config.toml
n_layer = 8
init_std_down = 0.0
weight_decay = 0.055
warmup_steps = 33
decay_shape = "linear"
seq_len = 512
steps = 3177
Each number is 200 + 30 x the weight over its row's rms, rounded and kept within 0 to 999. Layers, rows and columns count from 0. The size before them is the row's rms in percent of the matrix's.

# down: layer 2 MLP down (transposed), 512x192, rms 0.135, rows 176-210, columns 64-127
# gate: layer 2 MLP gate, 512x192, rms 0.151, rows 177-211, columns 64-127
# up: layer 2 MLP up, 512x192, rms 0.146, rows 177-211, columns 64-127
down176,097,142,201,237,164,206,186,199,196,243,183,229,203,222,212,217,176,211,192,212,166,117,218,222,189,175,196,211,248,186,227,206,193,171,171,235,215,174,196,234,234,207,205,243,190,216,217,174,198,195,273,221,165,244,186,220,199,142,210,148,220,215,185,192,246
gate177,101,218,211,220,195,230,222,179,229,190,209,216,161,228,202,191,198,215,193,207,219,226,160,167,183,163,246,205,206,201,190,216,229,177,178,217,160,255,216,191,225,174,225,187,227,214,259,210,200,242,146,216,149,214,248,168,223,218,274,148,167,170,193,159,213
up177,106,192,215,167,205,204,223,215,208,186,218,146,206,191,157,228,210,234,229,174,151,169,168,191,213,191,226,208,199,209,213,190,194,180,235,208,167,213,190,244,197,209,239,162,242,156,190,221,150,223,250,133,227,192,201,132,151,188,147,211,196,151,183,157,183
down177,106,220,195,192,203,132,184,176,162,206,194,222,222,184,193,205,196,201,181,141,247,246,214,165,254,228,146,193,190,188,251,203,234,156,198,169,181,201,218,219,229,258,221,217,192,187,152,194,213,197,222,203,241,220,179,256,256,146,203,205,196,195,258,189,213
gate178,126,179,200,236,221,188,179,220,215,206,186,158,135,213,249,224,179,161,248,252,195,213,240,179,179,200,243,173,190,164,212,212,162,141,242,181,150,176,226,247,213,201,191,250,205,144,230,163,193,248,208,185,189,188,216,189,212,141,214,182,190,229,213,198,201
up178,112,179,226,184,250,206,240,172,189,197,181,204,219,218,134,155,193,223,196,209,196,153,188,191,226,218,197,208,206,211,186,166,218,243,217,178,267,195,249,163,194,239,207,173,184,243,196,215,190,166,182,205,221,199,200,211,176,157,180,165,213,206,194,216,172
down178,112,184,216,235,125,156,230,175,173,149,231,240,197,201,205,224,211,201,236,229,246,227,198,227,204,209,164,232,167,251,183,180,164,125,209,195,181,229,186,203,167,221,199,194,172,179,194,241,254,155,195,178,202,200,232,205,199,189,182,208,200,228,215,238,201
gate179,093,215,172,245,221,197,231,165,215,271,213,203,218,206,177,232,175,234,172,176,185,249,190,200,198,170,202,226,220,195,181,212,227,193,153,157,230,220,178,202,170,209,256,174,188,183,238,228,170,243,170,183,222,202,203,209,221,201,233,146,141,231,251,182,176
up179,094,236,174,180,221,258,184,135,216,201,143,237,197,292,140,159,248,159,277,182,181,188,191,166,221,239,160,164,185,177,265,219,218,237,185,200,154,184,226,214,194,230,224,177,230,240,176,203,219,242,190,198,175,215,149,201,160,205,198,214,211,209,234,175,199
down179,095,273,182,220,196,179,238,167,195,200,195,195,224,245,162,229,217,200,181,222,222,225,197,191,185,177,189,228,196,211,209,190,237,271,95,153,203,194,193,141,160,217,197,168,263,201,196,179,193,222,231,201,174,198,125,181,244,216,227,232,152,181,152,155,159
gate180,095,246,166,200,226,216,110,203,232,127,142,222,205,204,195,194,200,178,171,165,175,174,154,218,139,168,219,213,222,189,225,167,221,205,211,206,154,196,187,180,187,191,179,215,229,207,206,255,173,204,220,165,173,213,211,174,166,223,225,255,247,229,224,211,175
up180,090,189,198,210,214,221,216,270,187,234,184,211,223,168,178,226,270,228,193,187,225,223,153,203,178,185,222,201,171,252,153,168,211,164,291,199,183,188,250,153,211,227,169,204,180,187,208,157,199,213,203,187,174,224,222,224,176,213,206,186,197,152,240,236,196
down180,094,156,214,176,187,179,169,212,122,260,227,139,203,235,173,191,231,202,160,173,240,168,192,217,193,187,191,188,204,218,204,237,159,196,191,165,250,157,250,175,192,193,129,173,199,203,139,223,179,258,212,204,235,240,243,238,220,192,209,190,236,207,181,181,181
gate181,091,237,196,239,235,182,210,239,225,163,203,169,211,183,219,203,193,241,243,168,169,181,154,207,178,253,170,204,269,220,194,219,180,175,134,181,205,221,180,185,273,218,245,224,194,233,211,235,206,204,208,167,225,243,171,215,199,172,206,194,212,215,131,137,212
up181,093,154,211,213,216,209,205,216,224,214,232,179,200,179,168,176,208,178,215,199,225,181,173,221,197,143,157,150,151,271,203,223,188,188,185,255,240,161,252,248,202,180,187,166,198,179,173,184,162,268,251,197,182,155,213,224,196,181,155,176,269,216,217,157,186
down181,096,184,195,214,177,168,205,164,200,239,180,210,180,168,190,242,180,148,166,247,213,195,222,176,273,163,221,126,192,176,203,186,278,251,248,251,263,195,249,229,191,157,177,223,179,184,169,211,216,218,216,221,216,202,231,224,269,222,214,168,217,190,215,198,170
gate182,113,234,180,189,193,164,255,199,206,162,150,195,227,227,204,159,224,231,149,203,161,214,198,229,193,174,237,162,163,196,196,239,242,201,174,270,184,184,178,122,205,229,214,194,222,173,190,222,266,152,158,204,183,253,237,278,194,192,236,228,195,187,191,214,166
up182,103,201,154,211,221,144,165,178,192,210,240,173,256,235,182,244,215,209,200,214,251,188,166,206,215,185,243,191,219,212,251,191,168,236,166,197,179,214,192,256,164,226,153,270,176,189,205,194,223,200,259,163,147,186,166,210,197,150,190,260,239,175,179,202,223
down182,102,177,161,225,165,231,206,179,201,192,191,210,199,253,226,168,177,184,223,228,158,229,153,182,175,233,161,236,167,203,239,199,184,233,239,208,196,208,198,207,190,186,163,201,234,249,184,178,171,265,188,218,192,209,140,149,204,221,125,212,161,199,201,211,210
gate183,110,217,180,183,129,185,214,215,221,160,183,209,178,167,180,195,269,197,209,257,225,192,169,224,170,171,150,212,162,179,194,177,232,195,206,137,238,157,211,180,240,143,163,233,244,174,220,226,164,190,179,182,217,195,220,234,181,193,250,269,167,174,207,174,183
up183,103,199,218,175,264,187,174,186,158,220,200,236,199,213,245,272,152,161,214,211,194,217,216,230,170,189,155,141,171,170,182,226,165,293,141,204,205,205,238,184,172,218,144,209,218,176,221,186,163,204,168,260,217,168,172,193,231,184,184,154,222,207,147,194,213
down183,105,176,217,194,180,253,216,198,203,212,203,187,220,170,219,214,173,171,208,230,162,194,215,152,155,219,212,208,233,154,205,176,237,159,252,163,146,203,190,204,277,248,192,219,143,256,213,254,188,245,250,127,174,225,193,226,200,171,177,197,165,193,225,159,200
gate184,116,191,176,153,229,223,268,175,177,171,156,227,220,205,179,168,172,199,197,152,218,227,227,212,208,243,215,236,135,202,155,202,190,179,159,174,204,200,199,238,224,191,245,168,231,190,174,209,234,225,224,192,216,190,192,179,224,190,199,176,155,173,134,184,181
up184,104,171,199,227,189,241,215,200,186,240,136,165,186,167,219,195,176,184,139,172,240,240,179,193,200,202,228,202,201,258,215,199,181,200,171,224,177,229,166,219,194,226,190,252,235,235,233,193,227,141,242,199,126,171,182,246,220,133,166,220,195,174,185,210,196
down184,099,207,153,188,231,199,197,195,195,188,206,151,185,218,220,200,196,172,185,173,226,202,158,189,195,202,224,199,141,171,224,180,252,248,152,211,242,239,163,204,201,213,195,202,225,184,225,236,148,222,189,235,208,186,181,142,192,209,165,193,216,186,169,164,158
gate185,099,183,178,202,158,177,193,122,142,179,226,210,211,226,176,198,197,127,141,235,151,198,160,204,182,207,165,213,204,241,197,196,205,175,201,262,184,212,214,210,160,252,196,175,176,219,212,173,201,222,189,270,162,168,231,215,129,168,256,197,250,232,223,216,226
up185,097,191,219,214,221,185,166,218,201,197,171,258,211,188,190,131,222,250,236,225,233,154,231,211,161,210,186,226,143,219,222,183,213,193,211,200,200,146,198,191,221,219,156,225,199,178,187,247,182,242,206,171,204,192,182,137,265,248,194,207,187,177,228,205,155
down185,096,197,191,203,207,218,217,229,215,230,107,150,182,227,248,204,152,234,178,176,213,215,198,203,182,169,179,197,252,195,228,262,164,214,168,184,238,186,142,213,221,179,218,200,202,215,194,208,201,147,208,139,205,208,179,182,136,181,156,156,163,187,192,207,190
gate186,106,220,217,197,197,205,175,197,175,186,201,161,215,244,179,144,228,204,246,205,177,190,188,143,201,162,180,255,190,259,199,204,259,253,162,195,230,221,213,268,219,169,184,281,186,164,192,219,189,215,238,243,207,215,211,169,181,158,268,191,183,200,256,198,211
up186,114,182,190,187,209,215,158,204,127,202,253,183,218,225,225,177,214,219,172,209,170,183,164,165,207,176,223,148,155,179,160,142,193,181,163,136,200,202,173,179,208,159,193,174,163,238,139,220,150,176,150,193,214,232,238,217,226,247,145,188,183,207,201,165,164
down186,108,168,184,240,201,240,210,224,197,164,205,194,190,164,122,224,236,194,212,191,209,197,203,192,172,187,201,231,173,161,244,178,150,203,263,162,177,165,225,192,196,230,156,238,185,181,247,209,215,249,242,180,167,191,174,224,210,222,206,216,192,172,197,232,247
gate187,092,196,231,198,196,188,197,280,164,199,199,231,208,248,143,173,214,148,218,181,166,198,250,172,142,246,147,184,180,176,139,222,168,222,148,224,230,172,211,157,256,241,206,186,160,185,252,187,224,185,196,152,200,207,194,282,237,198,177,175,193,190,208,201,214
up187,091,209,197,181,209,181,173,180,180,206,173,249,146,239,159,181,176,258,215,247,179,222,225,228,170,178,260,151,188,144,129,185,156,243,205,208,231,213,165,194,179,177,169,161,195,221,207,213,191,231,236,182,243,194,177,192,185,182,242,202,185,192,212,169,239
down187,094,154,209,185,179,161,165,175,199,187,208,244,196,204,197,141,199,206,194,178,223,214,257,272,165,205,251,128,219,199,156,201,141,204,184,222,232,234,212,183,202,177,243,190,220,196,196,182,182,205,235,170,201,181,195,218,172,162,162,210,193,212,235,154,185
gate188,104,175,185,233,160,190,204,234,194,211,221,156,209,178,205,197,168,174,153,262,236,201,231,205,164,190,176,243,232,245,214,222,231,230,224,173,199,233,158,243,244,203,212,156,182,170,223,177,180,232,233,209,251,229,243,211,200,247,178,131,239,225,228,195,263
up188,095,242,155,176,187,141,168,231,242,219,247,276,192,224,208,207,144,268,245,146,217,164,173,167,196,226,244,188,165,173,242,235,234,192,234,185,198,218,208,231,208,189,236,200,210,168,203,220,167,243,180,196,163,124,214,236,176,189,194,234,214,230,216,167,213
down188,098,208,215,191,222,150,234,190,264,196,185,199,167,249,235,171,244,177,206,186,167,208,183,249,217,227,147,229,170,180,175,178,106,189,167,195,228,177,196,191,191,153,211,230,168,215,201,242,248,153,150,213,205,273,203,166,232,166,226,183,168,173,168,274,203
gate189,092,186,197,204,238,151,179,186,269,207,232,219,158,149,217,218,150,209,216,146,211,192,274,188,205,236,232,220,200,201,242,173,135,164,175,231,230,181,234,275,161,220,226,169,179,204,213,193,188,267,208,187,175,162,233,179,200,198,207,179,176,204,181,208,215
up189,095,217,187,193,219,177,211,152,177,223,169,200,159,219,207,214,185,206,225,111,141,213,249,216,190,212,246,216,215,226,231,179,223,196,157,249,228,169,151,286,242,177,260,183,183,234,193,198,205,199,245,191,211,169,215,170,202,209,165,197,191,175,204,187,230
down189,096,206,185,239,176,194,239,188,161,223,260,248,184,210,199,161,185,181,228,191,233,194,216,201,214,205,205,178,186,178,170,224,198,212,195,219,125,229,154,179,218,204,191,263,211,181,197,203,164,215,166,201,203,207,176,264,263,196,198,169,169,167,175,216,231
gate190,099,147,221,170,196,224,161,163,249,216,236,160,207,198,203,268,211,270,233,241,208,188,207,209,199,210,168,169,194,156,175,253,227,182,176,191,176,185,177,203,222,248,187,153,176,201,221,196,207,218,201,230,199,207,165,176,270,180,198,223,220,233,160,194,160
up190,108,172,233,218,240,187,210,177,191,231,226,216,205,149,182,219,128,180,242,163,209,230,206,168,200,200,192,217,206,242,230,163,175,238,150,220,188,245,176,170,177,221,208,184,211,194,167,101,197,236,226,194,211,210,207,204,135,189,218,205,231,204,214,221,205
down190,104,171,199,164,182,170,193,183,219,213,198,255,142,232,186,259,175,203,235,159,190,184,202,213,231,142,175,169,182,204,219,276,223,218,179,178,122,186,223,193,193,179,202,193,164,240,166,182,211,244,193,221,261,162,226,261,139,182,197,186,194,168,168,170,130
gate191,099,210,195,244,185,166,106,212,221,190,190,194,195,158,192,236,188,180,222,177,162,263,187,206,232,152,181,253,241,260,167,186,224,241,204,186,180,209,190,158,142,240,178,210,183,212,203,255,253,221,190,175,191,181,170,169,204,188,219,144,188,188,147,214,260
up191,091,248,222,175,246,197,172,183,219,221,185,221,158,199,273,186,181,183,183,215,190,186,185,196,240,221,195,223,176,188,204,220,183,254,148,179,209,151,220,211,155,230,171,229,175,127,187,237,127,182,172,162,219,203,215,237,213,189,239,216,171,191,208,223,292
down191,093,216,176,177,205,210,197,226,224,184,175,187,202,264,212,162,184,193,219,232,195,245,202,184,221,209,171,216,225,227,169,215,194,274,149,174,231,147,253,175,209,156,190,227,206,241,216,246,134,195,192,197,218,259,187,201,242,199,187,267,130,193,222,253,210
gate192,090,205,207,196,184,193,245,266,179,231,185,191,133,243,162,213,245,190,191,167,165,218,198,166,213,180,150,152,178,217,221,165,184,224,200,179,234,211,192,189,265,209,205,213,184,186,175,217,254,231,216,217,203,195,184,202,175,212,225,215,170,178,148,184,224
up192,094,186,210,209,191,195,214,233,228,222,239,203,256,178,244,170,171,152,201,225,227,205,191,200,203,169,246,201,245,235,206,233,219,166,215,191,245,210,210,170,245,211,206,255,210,225,214,158,184,187,178,191,235,196,210,239,267,226,204,189,175,220,190,225,148
down192,099,220,223,209,165,203,187,248,166,177,144,242,180,231,203,167,215,176,177,181,190,183,224,227,175,218,170,186,202,215,201,182,197,197,198,204,223,200,206,158,194,180,176,193,271,232,216,223,194,234,185,174,219,213,155,215,204,214,200,171,196,180,151,180,171
gate193,101,193,197,142,191,235,210,176,220,209,238,202,174,155,204,233,158,213,215,226,201,227,155,86,204,231,232,220,173,209,228,164,231,203,188,216,191,223,206,209,157,220,185,227,195,230,217,196,190,170,163,240,194,187,203,232,230,195,180,226,257,241,206,185,214
up193,103,175,233,246,187,192,240,198,234,228,236,210,202,174,180,188,213,167,154,172,222,199,198,213,203,232,223,150,241,208,197,183,189,219,196,174,180,205,239,222,234,206,263,201,167,194,181,237,197,210,199,196,191,237,225,225,174,215,158,187,202,138,160,156,182
down193,101,154,198,199,250,195,179,156,281,170,223,207,180,207,189,167,232,209,212,163,191,200,176,219,172,188,218,194,211,176,145,222,214,212,171,240,194,158,202,222,160,167,188,188,178,209,205,206,207,119,227,167,204,231,296,230,248,186,192,209,231,184,227,213,210
gate194,108,217,177,165,165,215,204,211,214,194,202,175,158,169,233,162,252,167,228,172,235,273,232,224,211,199,194,151,141,250,202,210,218,225,247,170,227,188,161,200,213,257,212,213,176,192,243,167,173,186,244,179,217,186,199,193,168,263,222,199,186,169,194,142,228
up194,102,270,180,133,149,209,202,212,174,230,156,240,173,220,241,202,236,235,173,178,166,239,146,177,207,157,214,145,204,256,163,230,173,193,171,233,181,132,182,134,205,215,196,185,174,188,206,221,222,220,240,168,227,178,186,169,205,284,209,246,200,218,191,185,180
down194,103,229,180,267,221,187,194,191,187,201,205,183,225,224,166,158,161,211,206,213,208,204,190,268,197,206,186,224,248,266,168,193,208,236,274,151,204,184,162,188,219,204,143,225,215,230,224,229,173,217,184,203,218,200,239,210,205,241,199,197,251,212,207,245,203
gate195,100,203,192,154,192,210,173,173,191,246,164,164,163,203,180,180,132,198,165,202,166,208,212,205,217,206,179,181,172,245,187,188,263,196,219,177,237,191,214,227,241,200,240,228,162,211,220,212,220,196,198,191,264,130,160,224,148,183,221,173,230,186,176,224,201
up195,099,194,198,182,198,210,218,229,187,242,179,181,173,208,114,178,196,160,198,158,215,239,213,176,178,224,174,200,199,168,219,263,223,196,226,193,234,156,197,143,202,205,206,222,203,139,249,220,245,228,199,172,222,155,148,233,234,170,206,182,188,136,233,172,215
down195,100,173,229,189,209,222,166,196,208,226,216,221,221,260,228,233,138,206,151,197,251,206,235,194,181,213,203,200,215,212,176,185,228,149,194,207,240,169,135,224,179,168,176,215,195,225,230,161,186,229,223,164,206,199,178,217,194,218,174,132,217,182,207,210,185
gate196,099,214,163,158,233,230,163,143,265,174,207,209,184,265,193,201,193,193,199,238,241,209,171,201,173,215,203,185,240,170,197,220,168,165,204,183,201,243,186,225,217,260,230,233,162,242,210,184,155,237,179,198,208,178,191,192,232,230,195,166,176,164,250,172,191
up196,101,190,193,223,192,155,186,199,205,247,239,213,247,159,180,188,201,223,286,227,172,234,215,233,158,198,205,197,206,191,218,236,233,149,194,177,219,209,239,138,203,192,195,251,213,234,197,219,181,213,174,157,234,224,222,157,247,261,215,245,179,238,146,239,207
down196,098,191,191,198,178,152,187,197,226,194,188,171,197,210,178,188,237,147,205,191,190,238,230,167,200,254,196,230,181,179,139,211,192,211,225,224,216,201,185,219,192,185,275,214,214,210,186,230,210,241,200,173,192,145,203,159,257,224,216,161,211,221,260,200,167
gate197,102,237,247,166,219,233,208,153,200,187,192,162,206,261,154,202,191,192,234,245,162,195,234,180,233,252,240,261,155,184,235,191,197,198,222,269,177,157,177,219,236,217,214,208,174,216,206,232,251,205,172,226,218,211,226,235,177,201,246,173,194,195,200,252,205
up197,095,144,184,184,186,163,134,216,146,162,179,161,159,143,222,242,215,201,178,200,205,181,204,213,213,200,200,183,200,207,218,161,163,213,161,172,192,235,223,202,207,226,223,174,187,249,245,218,260,176,265,166,214,199,173,155,194,161,144,191,179,149,229,225,145
down197,098,200,236,168,234,223,238,173,238,148,195,203,183,214,229,256,213,272,214,237,196,176,160,172,204,168,177,209,189,201,251,216,247,258,152,176,192,249,195,230,191,207,174,221,202,167,120,220,167,202,235,202,155,246,245,160,235,221,167,208,201,157,229,209,228
gate198,106,190,191,232,190,214,240,194,223,221,140,202,185,211,265,189,196,198,259,145,231,189,201,188,179,159,217,229,214,181,176,220,186,217,187,186,194,236,197,233,198,203,203,236,189,167,161,222,227,161,242,166,139,195,206,228,206,120,206,233,222,155,210,205,206
up198,103,156,214,191,192,175,186,212,241,198,191,202,241,218,186,226,219,183,185,161,253,164,232,151,220,205,245,208,239,170,207,202,138,207,135,188,205,209,154,238,162,125,201,173,207,144,201,195,223,197,275,182,154,213,166,211,217,191,193,185,133,261,213,174,192
down198,104,184,240,172,162,242,211,210,209,209,214,173,183,230,145,195,225,231,156,220,166,210,238,202,201,230,175,251,159,169,129,234,191,216,205,225,191,234,254,184,190,186,248,242,145,191,204,185,207,181,228,234,207,217,270,205,224,181,169,156,170,175,174,238,196
gate199,098,190,198,177,205,191,227,222,241,237,212,193,198,201,195,173,239,200,200,212,192,239,211,249,199,153,163,198,167,176,222,301,227,164,242,260,200,165,200,205,205,157,216,169,197,196,249,214,176,233,256,181,176,176,179,234,210,234,222,221,224,250,234,207,209
up199,092,207,190,256,219,197,220,172,230,168,219,223,232,231,194,249,163,192,181,180,268,264,218,193,179,206,142,188,249,207,183,199,194,142,189,204,165,234,187,168,200,227,202,186,274,189,227,179,182,170,205,198,206,189,207,201,183,241,169,224,232,189,185,191,247
down199,095,205,190,187,203,194,172,222,232,196,237,174,199,224,177,229,229,149,163,174,148,204,221,244,173,217,178,215,205,188,249,159,239,175,200,180,157,199,221,184,228,242,250,193,160,208,238,180,189,244,194,190,190,205,169,183,235,251,212,229,220,180,201,221,217
gate200,099,199,196,183,189,191,221,225,223,201,181,162,239,215,200,187,252,267,263,213,207,230,225,211,206,155,160,202,166,214,191,159,167,195,191,212,188,160,177,214,206,237,226,182,229,216,185,220,219,239,204,161,178,234,188,204,174,250,158,161,234,186,240,170,252
up200,093,190,194,187,230,156,220,251,202,169,173,195,239,223,201,183,147,186,136,201,244,208,175,238,194,250,233,213,177,229,246,207,166,209,174,223,206,224,222,266,181,230,200,148,148,192,220,214,127,197,174,184,227,215,218,181,190,188,184,182,158,184,198,225,178
down200,100,230,214,175,218,194,281,209,237,159,152,190,189,216,175,246,203,242,164,198,148,172,178,190,204,142,195,222,193,191,209,230,200,158,215,185,183,198,179,249,161,252,193,178,189,192,170,214,98,227,248,181,219,205,234,178,177,246,247,224,207,215,238,200,158
gate201,104,200,212,256,169,195,211,235,198,241,228,174,188,211,215,210,223,226,198,169,203,212,183,162,219,181,212,203,138,240,240,204,151,281,191,215,158,157,202,208,208,205,187,217,217,153,178,151,252,212,231,172,226,189,212,205,237,150,201,212,216,216,206,210,160
up201,106,230,226,208,185,207,241,256,184,240,181,178,213,236,174,192,174,168,207,172,176,200,192,238,223,183,246,177,239,183,191,194,213,208,221,204,195,248,181,256,202,171,277,215,261,216,200,166,208,179,208,262,202,217,205,199,167,209,204,200,223,182,212,164,220
down201,105,179,152,177,149,179,204,218,170,231,239,175,212,167,204,233,214,206,167,194,236,136,245,187,173,235,244,212,164,241,293,150,145,266,182,194,189,172,182,185,200,199,217,177,216,202,190,168,270,215,244,191,165,194,223,176,248,248,155,198,152,198,158,202,192
gate202,100,210,186,186,155,215,218,145,204,209,233,160,156,241,242,182,210,190,269,221,226,196,144,194,175,160,154,260,153,228,165,220,166,255,207,196,186,216,187,203,182,204,190,217,200,202,175,163,263,203,234,208,225,166,210,207,177,218,224,166,282,186,191,230,252
up202,112,136,157,228,234,197,189,196,135,212,216,180,224,249,214,167,183,203,200,263,196,237,247,239,203,187,217,205,175,205,152,203,175,220,229,161,228,195,220,225,169,215,159,189,231,199,208,135,145,143,215,178,186,200,199,199,162,174,156,195,190,177,186,159,212
down202,104,219,188,193,202,211,193,223,210,243,208,224,160,230,166,203,230,184,175,190,170,167,179,214,210,172,199,196,136,205,234,254,156,219,190,178,149,193,220,224,207,224,153,200,217,177,170,188,229,217,211,223,247,226,194,219,224,206,147,249,264,149,246,235,177
gate203,093,168,193,194,224,197,237,226,246,214,198,227,187,159,221,219,208,210,227,185,239,244,184,180,195,172,241,198,176,199,155,172,183,163,209,187,236,246,194,174,241,252,241,222,168,223,243,199,201,207,197,181,214,215,197,220,207,204,234,157,209,210,222,211,196
up203,093,154,170,163,247,193,193,187,178,276,267,239,181,233,196,237,206,192,173,157,131,171,205,216,182,251,177,172,222,141,233,176,227,147,209,213,207,162,193,215,195,150,177,213,204,192,199,176,161,174,168,185,241,173,174,242,229,205,128,236,249,190,161,180,190
down203,094,242,213,239,225,175,213,183,283,200,230,165,140,189,165,188,209,177,218,149,204,99,205,244,167,218,143,227,191,224,209,175,190,181,210,174,195,172,258,210,166,195,187,191,169,161,234,176,281,151,196,241,205,172,251,184,216,252,191,221,187,208,193,189,172
gate204,098,196,180,226,235,188,202,220,239,191,205,216,208,235,246,215,182,176,198,209,219,184,233,225,220,244,176,193,219,231,140,251,207,150,181,179,238,225,215,180,227,186,178,228,162,205,236,177,171,208,195,169,232,204,167,251,178,209,118,205,179,270,179,232,161
up204,090,199,225,230,194,210,220,226,177,172,207,213,198,196,148,251,203,165,200,229,260,197,141,160,239,208,191,137,205,177,226,217,161,188,215,202,172,233,184,189,244,227,195,217,261,187,178,172,219,203,266,147,200,199,222,250,190,184,188,189,173,144,200,196,228
down204,092,215,224,197,204,233,188,248,186,179,208,167,178,253,226,179,210,183,228,207,183,231,178,227,166,174,211,183,211,200,227,175,198,173,169,217,195,257,207,191,212,164,169,249,207,246,207,221,245,212,166,221,222,178,201,230,136,172,245,177,157,144,214,219,254
gate205,098,224,231,192,230,167,135,199,222,170,220,187,246,200,208,172,207,178,233,169,182,224,188,214,223,157,199,247,176,211,249,154,169,178,262,203,187,230,187,170,160,183,203,234,220,227,239,182,179,204,272,253,191,194,242,185,233,188,153,218,193,190,195,181,241
up205,100,198,231,178,245,212,233,218,206,241,230,180,266,191,151,105,195,200,199,177,156,195,204,129,202,208,213,170,126,221,169,154,216,162,214,211,215,174,221,247,180,213,226,224,205,186,179,207,246,272,161,198,186,137,191,182,194,222,141,191,214,228,203,187,207
down205,098,161,176,164,263,253,233,129,181,211,253,216,143,197,249,184,201,191,238,211,216,206,186,223,196,144,248,181,196,188,196,207,169,203,225,180,147,223,148,116,201,218,179,202,238,231,270,215,160,250,163,186,254,223,207,207,167,198,203,216,142,194,192,230,195
gate206,103,278,203,238,217,175,228,170,166,228,218,226,200,255,181,203,243,221,230,197,210,169,204,218,206,221,228,209,166,211,173,189,176,204,216,198,151,163,212,150,257,201,265,187,223,131,224,185,240,211,186,171,202,191,234,226,177,207,204,166,184,144,222,211,257
up206,094,216,210,173,181,239,203,172,194,180,192,237,166,183,235,145,212,162,191,146,189,169,208,162,228,215,226,156,203,177,212,243,207,170,240,202,163,229,234,227,233,242,150,247,211,260,161,140,139,196,190,169,235,179,207,200,187,170,167,230,195,198,222,227,158
down206,105,200,210,215,216,157,187,174,171,225,216,214,228,234,223,218,254,166,150,182,212,186,209,153,195,184,191,180,197,153,209,182,199,205,164,217,207,196,174,181,215,205,233,228,238,188,223,150,238,146,207,221,211,238,194,179,184,238,198,230,174,202,237,198,161
gate207,108,205,202,120,190,197,172,244,195,243,197,191,255,233,218,176,195,173,206,249,163,213,268,175,170,197,144,175,158,200,202,251,195,156,213,183,181,172,228,177,259,183,245,238,200,179,188,192,210,244,242,241,238,168,160,159,164,213,225,237,207,215,220,190,239
up207,107,164,176,203,197,213,172,168,160,209,178,162,148,220,218,204,273,204,177,271,211,143,188,208,221,181,197,190,180,225,177,212,217,216,233,260,163,205,187,230,135,211,187,248,181,205,205,177,203,228,214,175,239,206,234,165,166,265,163,224,207,201,187,164,194
down207,101,237,167,177,160,181,152,211,200,179,163,130,223,194,198,190,165,219,213,179,233,183,251,206,165,211,221,198,177,283,203,230,190,215,226,216,209,173,197,155,214,235,234,208,157,126,182,173,174,193,163,213,220,244,140,218,218,179,202,208,174,173,247,217,202
gate208,093,213,194,226,149,223,220,236,191,237,225,170,150,242,194,156,186,190,167,135,170,220,229,228,197,172,216,143,222,237,187,219,197,161,239,270,216,244,185,187,168,171,158,241,231,151,237,192,201,161,196,139,258,246,192,202,209,205,203,238,196,258,187,220,145
up208,091,196,235,159,166,146,156,218,213,194,201,148,175,159,186,194,261,183,205,181,228,258,228,200,187,208,154,190,178,212,174,192,206,248,168,192,226,191,131,150,154,192,190,226,206,215,232,189,191,250,204,187,183,180,210,163,118,168,203,214,208,178,181,171,203
down208,096,200,186,253,214,171,149,251,260,231,185,214,226,168,164,210,153,234,226,192,239,256,199,227,152,216,189,183,167,213,199,177,199,185,183,218,222,179,198,128,241,250,240,167,210,192,210,172,184,226,232,247,227,179,132,214,170,197,184,169,186,210,263,233,192
gate209,086,172,183,202,158,234,135,179,188,247,224,163,220,195,206,254,164,185,202,189,201,198,152,170,212,164,218,176,211,219,239,200,226,198,211,158,237,249,196,166,223,159,200,195,175,163,235,213,188,224,199,190,156,191,181,251,202,183,255,154,218,198,210,172,233
up209,087,157,203,189,201,187,199,179,178,217,241,221,222,195,193,213,174,227,238,188,191,165,149,169,164,162,159,188,210,246,131,235,237,211,198,191,210,224,203,183,181,195,195,174,249,199,199,190,222,193,183,168,257,234,194,238,162,205,199,160,181,184,226,287,154
down209,095,230,197,129,239,233,163,210,180,170,120,197,243,170,142,235,184,173,221,194,231,146,238,216,224,162,206,245,193,319,169,165,185,202,182,207,220,185,190,210,170,174,168,184,212,173,218,199,191,256,159,170,191,220,226,200,179,209,240,172,189,225,206,171,200
gate210,103,204,216,188,172,169,246,235,242,176,121,143,189,199,233,227,216,192,154,180,237,187,170,229,190,189,130,255,185,201,191,239,205,149,242,211,206,225,196,186,274,237,179,226,201,165,252,197,190,191,186,176,183,267,224,208,153,176,197,184,163,185,221,173,195
up210,095,244,144,185,211,183,247,199,217,141,185,184,229,146,197,222,211,184,194,206,239,160,194,155,161,145,181,203,206,216,182,250,233,144,218,167,219,211,165,247,206,251,185,211,209,146,204,261,237,194,211,175,237,212,230,207,234,163,218,165,170,219,207,234,147
down210,101,154,206,246,239,245,198,234,184,235,214,180,145,164,141,201,179,157,210,236,158,227,212,176,196,191,257,196,167,211,180,247,244,214,159,201,225,173,206,169,191,230,229,179,190,181,205,272,211,190,230,204,226,211,187,194,211,185,228,162,205,116,234,187,224
gate211,100,220,197,215,209,223,166,190,229,229,155,195,196,210,152,223,209,195,168,178,185,190,220,169,194,201,284,186,187,175,219,186,161,240,207,195,145,253,194,179,215,207,213,157,178,188,259,203,259,183,160,203,180,227,215,162,184,211,168,220,216,172,163,176,213
up211,097,185,173,186,206,219,205,208,148,233,246,223,126,211,217,190,234,205,243,223,213,213,174,147,231,205,172,185,242,214,251,206,224,201,172,210,211,185,168,195,248,218,188,171,245,203,235,243,213,187,172,170,190,162,240,207,209,193,202,177,176,223,178,153,233